Each number is 128 + 32 x the weight over its row's rms, rounded and kept within 0 to 255. Layers, rows and columns count from 0. Numbers have three digits each. The size before them is the row's rms in percent of the matrix's.

# layer 5 MLP gate, 512x128, rms 0.0746, rows 447-463, columns 0-127
098:152084106102121126151149077140137144130136051102111119075104120123153146065086132131146112140149074105151080130135164090040142142112095118157137118151121137129184134130041110130171118157160149107096130124099159103090146111111187067202151111137112097174126136104050131154123142139139135076125094086137171146070178137117143121176149084160115105137131157081164105092121152084186063141160
102:068120119118103134154170151169094145177098117176099125153091173115123143141097069153124164058125144124128116104158127159138093146119117163112127109140158129026107135156103182148134135136045165125102122140121164104105117216096073104124070140142081132143146227110088111088145107109085087186120092115102079148157116126118165115133141128167112115118181069112134157174098092156127138137132
109:110122155169069151145123138123112096171134096127146144112090122127155100129131122134132155107090119092133109077143156127164115110075149103098154102048157138095108112098102136147145093175100177151108118104127151123111097099152090073169179100145082088133093124052078083115177131134111149115133088158148134143115206117125148169156137157120101217082127118162190132114196146170124153057049
095:100137144082065107135157134093175122101102125141147151133132117173122126110167188106144084165163165124116067105048185110064153113097093122135123103024147118120142112182118138114170135146158138123073112070176153138120079111162072088097142129117141090152141147112162115141137178195138158168076112155118127150116079116097113160149166105139131114120178064095086109087153091125098141146165
096:089130190115055155109108103154109170112131109133132121060142170138168197118131103014111097149119084136099139091145118140106114107149145109123091130062139140128149126159154061139086207135113092098115094096125142137162098092077141089133160139118146131100132105166095207157149102133138128110119152094101157092157087090102101098114165135154096115099183107093139113047089162098143114142150
109:149129071099207120151144129206155124111046194133184121130142075135121146124120100114133124137132175130080153125091104073150157115109081150185065104118114112111108169177085129158095130119170164111065115155111127121115174148112106165098144156143059099178124107071110125114115126180115103088115133141139138149112162104144172096115096149081089164142131195135124155186120176105148111186123
112:153071105149092142148070116060106121166148159167171132150110147100124154111118111097119166086142107121139155178109156063079093149124071199175106119115099138122137120132135127069178128117188167152093125171157140151155129131094140125186157114185184066200141126130105158074101150113190101148123116087165169131153158182123136147157174159118100087130079152074140135172161157142111140118126
091:102136109100152101125099143098169138129136130135086085156166114119167196143084107167114151132113156159126104087169157120077079166178108159159067150102085146149162071194165123161179120111122218118077126143153138076115202185177108115102207155125153092138119053140098134152133082152133123151087150144119148110140124138127156132149143180136140188117150094121104127099133161142175113133089
093:253099126119099143158140099121168127191154114101137080146127130077145190082086093144074109064149105043143081192150166152162149131169091182136113133072169108125079081101154109141147068138146154166065130140125144116131174124153130099122117145099163081131103134120125125122106113088088127138126110102118129120072144146145145106159193160137111141122126140080157143110097160111145166108138
098:167113131133135157137151111153148148067154146158096126159110059162089080121193051168144128135127160115117129172084142088140119175147139150134127114093124146155106121059180150112180137133112152123076106145193079160109127146052144086136073084135170139151145111103082126135073114112142092181091146155068140133092084118170152117149150155135133084159138115130187157101108158042147116136165
117:127089111147171113111106155077164125097079089170089098202138114111102143123095058177123066089192140173156183144136142129185093149124086144126142101201133132066080145151111169125167140136116127149129129064113227124153109137135083137140105215090170126137109127157138120132163100122105169146114113108123123130146096114111141157132100153098145125148114152136077180170140124096093119090184
117:150116104142147124127130058122113128174119163171099125125084143118066129142133155105095131114183104089088088163125119132175142164121143108176141076138182197158145174124084122111154073118127164164108105129066196176168099116103134120158047117173093130171147144154144165161137114140125136143120110097137154132156082116064145092202108116173082160097118153072169119125122148063131095105184
090:129106111126078145133121151112109154094180132121149138092097109153116135148127125144175121188134120119122092055119094156107088139093123146212118123124121145189122134147083097118096232104136121128101120173173107169168137156181119135183074152151159157180184106125203117131145145114114127150074112179094156123141139112073101142151117212120152093163114120078171121151119110108155145196086
101:102155102092107018146178105147089084163112148159131137113148122100141124098136102142147151154137080128034100101098138121136130162127156076151160113124124197146131112118153168148097164166062123121108087103076106109079147110172127025121087108131140114092134112090053051066119151150152144098109061153113173159139144138180128149121146143129114130147125103108154142110130138132147092130113
087:140129109152171156123129110113155159086085108096108136172146090110125162169150154129141119103141184116167165190160136151108101189094096163137127136158093140123101096123152175118150122115127140177119085149074092136129104150026144151147083122069115112198149119119094143172059133132183143150083157095112172118128138179103135169126080105154053059128086201088106127137152157126105110148153
103:120159086183126173150205067126111147127148164141137150170115112104195071196143138138101104114106128123172112063145142159208116157111152098165090135135138083174101109135111211143101054070060127121109093153127130133102123130110151136145171172103141119116111138122118112123180119118085130082078153163077119123140099084198143094115104185130138164095108090114123130144097126111129087154124
107:122162110006068185127127168177161068144119134155159113102122152142146128080203111092098111070097124130097163082150092132159131073089144163173142100099148128109127191138147104182072216174095111137093146107113178145124149097140116121172102116123137092120076091136092120163121073134115135150115140138131083110134134110132119157150157139191133105144127113108137170074171128116119131114117
# layer 5 MLP up, 512x128, rms 0.065, rows 447-463, columns 0-127
096:136130136145055140147147157142127028126131188117142114122171141112154113088142162108117136114102156110053168135085079131141140130137132130103100099092129113115070129085144140134046166172091118170104123100124143129125143147172068167113128176140108166115155130128190096107063115145135163152107152248111097103144096111143139133083115168116088136128096087126147166116095080132050128129124
104:097072119122129179190155134126113146112125191101192086131153088119170189117131101164119138125068152174105073104082080088161116122134110155141109126154086062043081164115110140138093120178122098146130178171145131146132131170181128155149134121118185133113162180125097171115096109147098117103156173152104109132174113119103116112070060122092127131121100098115149097141117083165107116156053
107:139125121175131142151049159119106084128155198128165106143151091148103130168213035154119166135081138138094099123155201089130102117136195129132101111150136160096066147127124096098151123138157127110171102112056102149149092111171095090138100096161113134129063130114147139098108131174130083120121106123110102117143149108068150105108109175036137118148086151125134116078200124124124129124131
098:059162098087145149138100104111138108175090096102157181130170090118106077095110126098106116132126138174151082051132117125126193118120148174089110150135115152157150111205160097155138124128133118116120153108090153162125127147124095172146168116090127128078136184108185156148047113180142126128177126112118044147123156109091145123117086054186099129199118086107099129103139118099148099139179
102:154147101182187089110160125125142146175104038085149083119097172057158081083145178154110206096189146144132083110129147120082165135126109103132094146086146180133161119177104144127136119141179088156105108081115074168161170144090182141099134130118131137143109136092131124128081126121161148171136110072125127136106100174123128124142156133144108083129128173158087137140090120191110135133043
100:182109168114150136157136181155090178152140139128151127166111108195188120155132152030130129117165059125189164178138131123126109192140089113125163087109127146112163162168139116096153093148134126055142082161174130185168125132158185112140111136141126116124117135113102081104112119160179098194114101083114099118138119124079153090102155103104118093136129129131036105155076146086110157133144
110:180102121088134129100106127116070151210141135113104143141063112048137209090128135057088156120131141117134181107111168097122166179109091169100140127178170139115151192083122082158130094115162161117109119164135093182138164084088121123144141107120102088095093124165087147101065060094161150119122157113159117135150178161073117088137137112132107131109091114099145107126158154116162075113124
094:135190109114106165117156141118166165123146146099116189065062162129126112053141173169162110134150110114147071135127148142062106087130121118144150108130136138120095085161153110151131118121156105140127155147114096163146184086124132152149091127076135053157146115148115190109149139125102101191159119101145101082104126211162092124125108141167141061197124174085150150105156090137144152093209
089:113113120116131134079126121099145158192081136088156142165093175074159146127096124174135099081161146063130152069164148116148113119186112169155147113074142101114108115111139094119142090137138123165107191146120121081134161096150147124093168065109197114123126127135124121151123128062114155153124134106146042130065147120170102123162189079163112169194139144137140198127118139123168172115055
100:126126110108140132134120109134134122168075162090074130166110130069072112152142158125094175088155147136141068138130113178137184110157146114142181153108170146080175139135127146125123033157080136075103121190068121124143113117163107142128149123193089127087153164097124140128139146147135143162112188120119099126139148093035122169156118171082164098221104172147168101101123130151128123136078
110:089118190058127139160097142180174107168136136106086134136102111032128135117066103079180109143143143166150105062111069156068131148143102105147093157115135155122134093206162040131113126122162102139108126122106102167124126121115159111117160083096153152195100152149109189121124166079115141132150153091141099143196101134076130159168116133109122143127147100136158115120180141132163177145106
116:116131158127134132163153167086118077070136103113153137194135141145149144156143130122117164056172098116116143041134127130136063193113120122077086124107114111040110076147162151138066104131189102108107098060146145123154143150077110097126168149125132176132160138112096134111117147122123098153104139150073105130142081110175138154077115160129094067090142063170125142147123119158137071170080
096:084052106104147074147171103098125085067124151159180140104121116122127155102046147128124158105140137158104065120107089170110107096123108071120177162139143065113124137161119154106159121163095143171169136081178153163098124077163090160138120135168126155119146092105085107097188108162154165121132174138118130097137137092079178117109130080099122131153100156194172108144149138108039162147129
100:153149106160097173131159093105132120143166103081134099124114160178080126126143066126091098108143217118116093165132192190127135074164144138079137064129162091128133162045075149063142131183163138168133168106133108102143150128111139179150124111143122101153075134155125110147118106121108155093106131085137061114049119092098101128135183153126148165111116150101101193107156099099114116096159
091:162099181122104107092147148127107152092159135100123111155128164127134160151147097155099170108123109134153106137134120145176103068112127181175074130142070101087134142149149095143128168107181097147143212164140085175131061129131155112126087088094122122159114133169083161143118036122119051099167134188125137136068133140122122137113065114143102131153211149158101155146097076115175161085114
109:105122093155180096071184097124130151165144175156169104148076099128125131179150191153102092111074102079160181156174165097102166066165158163194200094096153119131134131128122067161141091145130130160170124171137114073126091097053118095112100073161101153123110131133142077155113133149124164132116140105102113141118134087111099155150169151154164146127074131098124134119107124118157098144205
094:150114104139117143101071095064162125145200114083137184173070089108105177088110134159132113154107118086112090110224148150140105138109139117117152104139131146169129138118111138135165114115084144186135144138190167072157140090075111117149130146138122136105082152124130186164136052152150147135082132136093102133084109096109165104147100090177140122126065106070132140065085154126142185104182
# layer 5 MLP down (transposed), 512x128, rms 0.0626, rows 447-463, columns 0-127
097:108084149152178169144156058211121087205170149073145134106142110134147119114194178077155118137091117078129147134146183143078121144143104149069094094126124123141129149130078143147091095189109177096101063138116125121147120127118149096151137197177131113123141123116057139141059184115143145134115090214134138152081188111122149151108127121155098091120111132130136118093110110087131119130131
102:140179144132156096101136085137149105157117068178136165127117140139143157158157162164118153143108157134116134125073134116065183127132119142194039160142141205112131142122137108133156156141110102180153102133128096152092117144172140155134096090132016099099186155128132162131110109141062127113167108083161102135136073108118172100171105168138165150110137122147107140126108192045103181109127
103:124173121130098139138059099076185129111108128135150193077181154113159112134168145164063098109163128129156128106096119035136107123174135161156122096102132157106169110081152149094167118102137159124163122120118129154043053073119155187108136092131123187130068161136192125173067113116101172144098148119135171161155122113109156106105167098106125075114159115107109168112115107143146137146101
097:148116220099144171122148132120060182112178106112203106169144097111147165172116086116209111071175131109114162154193123132183106136163155153094131114140151154146138150091139137082119101087179116090130149173100139093110144147114158179133174128080149120087086108127106150109053155127118076090133154099106070133134113142137129118095142067118107127161193088132150096155138147131114139130171
100:149160168127103114133122108149148161092090168155085130112155121199134140147142076128171137155058090108113141159120165090089078136145134126217140101158113077123124125077159102136138119134106123106125090211135128125107061095150094129114075138162085070147124180205143173046142157183165100143141077150135152065129121135124102086134123171087132152145125140097141141120121122116171184113149
105:181161131132119175090117161147142129152110214134129044144162120111140151146183168124124141093172112104157121178100168193175084136134107149052129108177114128118144094122138084137124118163162126120160133149137141176121126101140097109177187145100140111084128071120151064142112099092115049143083102134075139174131106092135059113080174098166120140103175111125113106156128115132100082145082
105:090141174175199134111165160062091110106112127130105107135174135107137109131118165108118150149110146145135163098165135188152156130115084078168146134088102119137128082127182179147144129142122063061120139098173135080148138138133094151145153137133118053058068128087086115112132142172097181129165173118082137149123163138114133184135151133113131186196189097162161165077079127168150128120139
095:127117158108139127102083088114171167154166140122139151117209129057173084106099109109142144093103118129077116197090082071085123150129153138074158130151162108144139098052121092086142106185111158119117087126146133160120065148096133176160165107124168113108091131125067130145097130162104076097136091130111173168146152074110137114080172116127106072086197109081126160106139120085152123153150
092:086157104117178152114175180130121151072117185087132132168146152146142141152098121118160125140126223147102137082133189125142131135153161072114164171138038090131143114167178129106116090176137164085171152139104099133149144105142151115074125067157187104108109087132091127072165149105096102126122145090122116145110132136093210096129165148136115156166107072180135135090146159137190113117155
102:184134125146142134134187166166106161130092092104100054124141124140150155104127171118151089140137116147063124160155104141163072119114117097126114102143128124097088083148151163077080073197068159097091127210089089076186164173140127128168153165094083155159098118091059114146112084106151144087127096133175125167109122146175097145092154103098124124092131119120162071113107143126172095132114
108:175147156121097137144169118149182131197099128105126107100176146132135126101151122105096206129119140150125116080121119102077130134159103140176120114061087166179172045137128194090110109160112129130096139170117114196116114188085151148133154123115116136145089102035100162132144128024131121109116097181171115167158131138101148116144148126116155114096152060122183134124150139149142171131146
115:157130109124176144165148112118089126142123118134093132135131155086101106123139177117056101116191089069117163111137181098179154131118168148099088099160134073119154126144106115165104105115165114172163059117100166147151040124121140142124132147154127142156102104124116178096069192162112165096117060130152135169177086087161173100140130160117105180137167160030185120106115136124113114147148
099:182106105197127172111148106154052127102138173158072148126153154154196135131132134144115103120116109120130104145147080088091107131153098175151160109080098130183121137130135106097143184112078114128101132144126109141139126130132145213142119079116152131112126169114134141122200106094172103194087147147102132191082083076114205088122089137081137186156118144114144071184128137065119122137101
103:106167093079144098091138020120124145102126110104102088095181067150159166057136127143049122145179125120084106140089130085105165136162118102174132161173082152138174112161125116156154102112127096149075104117095110166137120143156152131102142167147132098116073082132125109138099173144106186095153120112138188140134107096070156095133106100088165170069176115090100135083135133113143086144100
093:133120172151078122142139148181113114170148157156162085094121152127120154157131113119145127108144124138117112097122093161120144071086135091098119091118127113103134112133108114185106139137104123101100125110192182088130160103124140102119133173126136044103140085157048111112187154196064077098163133171146129064168095083118061101121156078055145122115159084197079155120093097157154151150141
113:159122145106113255131119116202179132137163100072108117094163204102157104145107098114130150118102143140096157151171086142137108139133101158110141112148140042138115172134100154127147182104064110115104164187120106154144109144153148210145177143114097113165188145155095155152113089104135133100092124113143159126137127130120124084115163157143171083103160116153098143168145094156116110128133
098:090058117107102116159124155092155125154164081125160116103162107146148139127099109128156087162146178129098109111152164207160129126141142072086109137186149133147081133131104141170172158060163139093122178130218123078112172130139098136116137182140171153092089139113126150103114102136155124144142178111143142119069129102107145168095145130116066094145025110086158129172103136162074100133175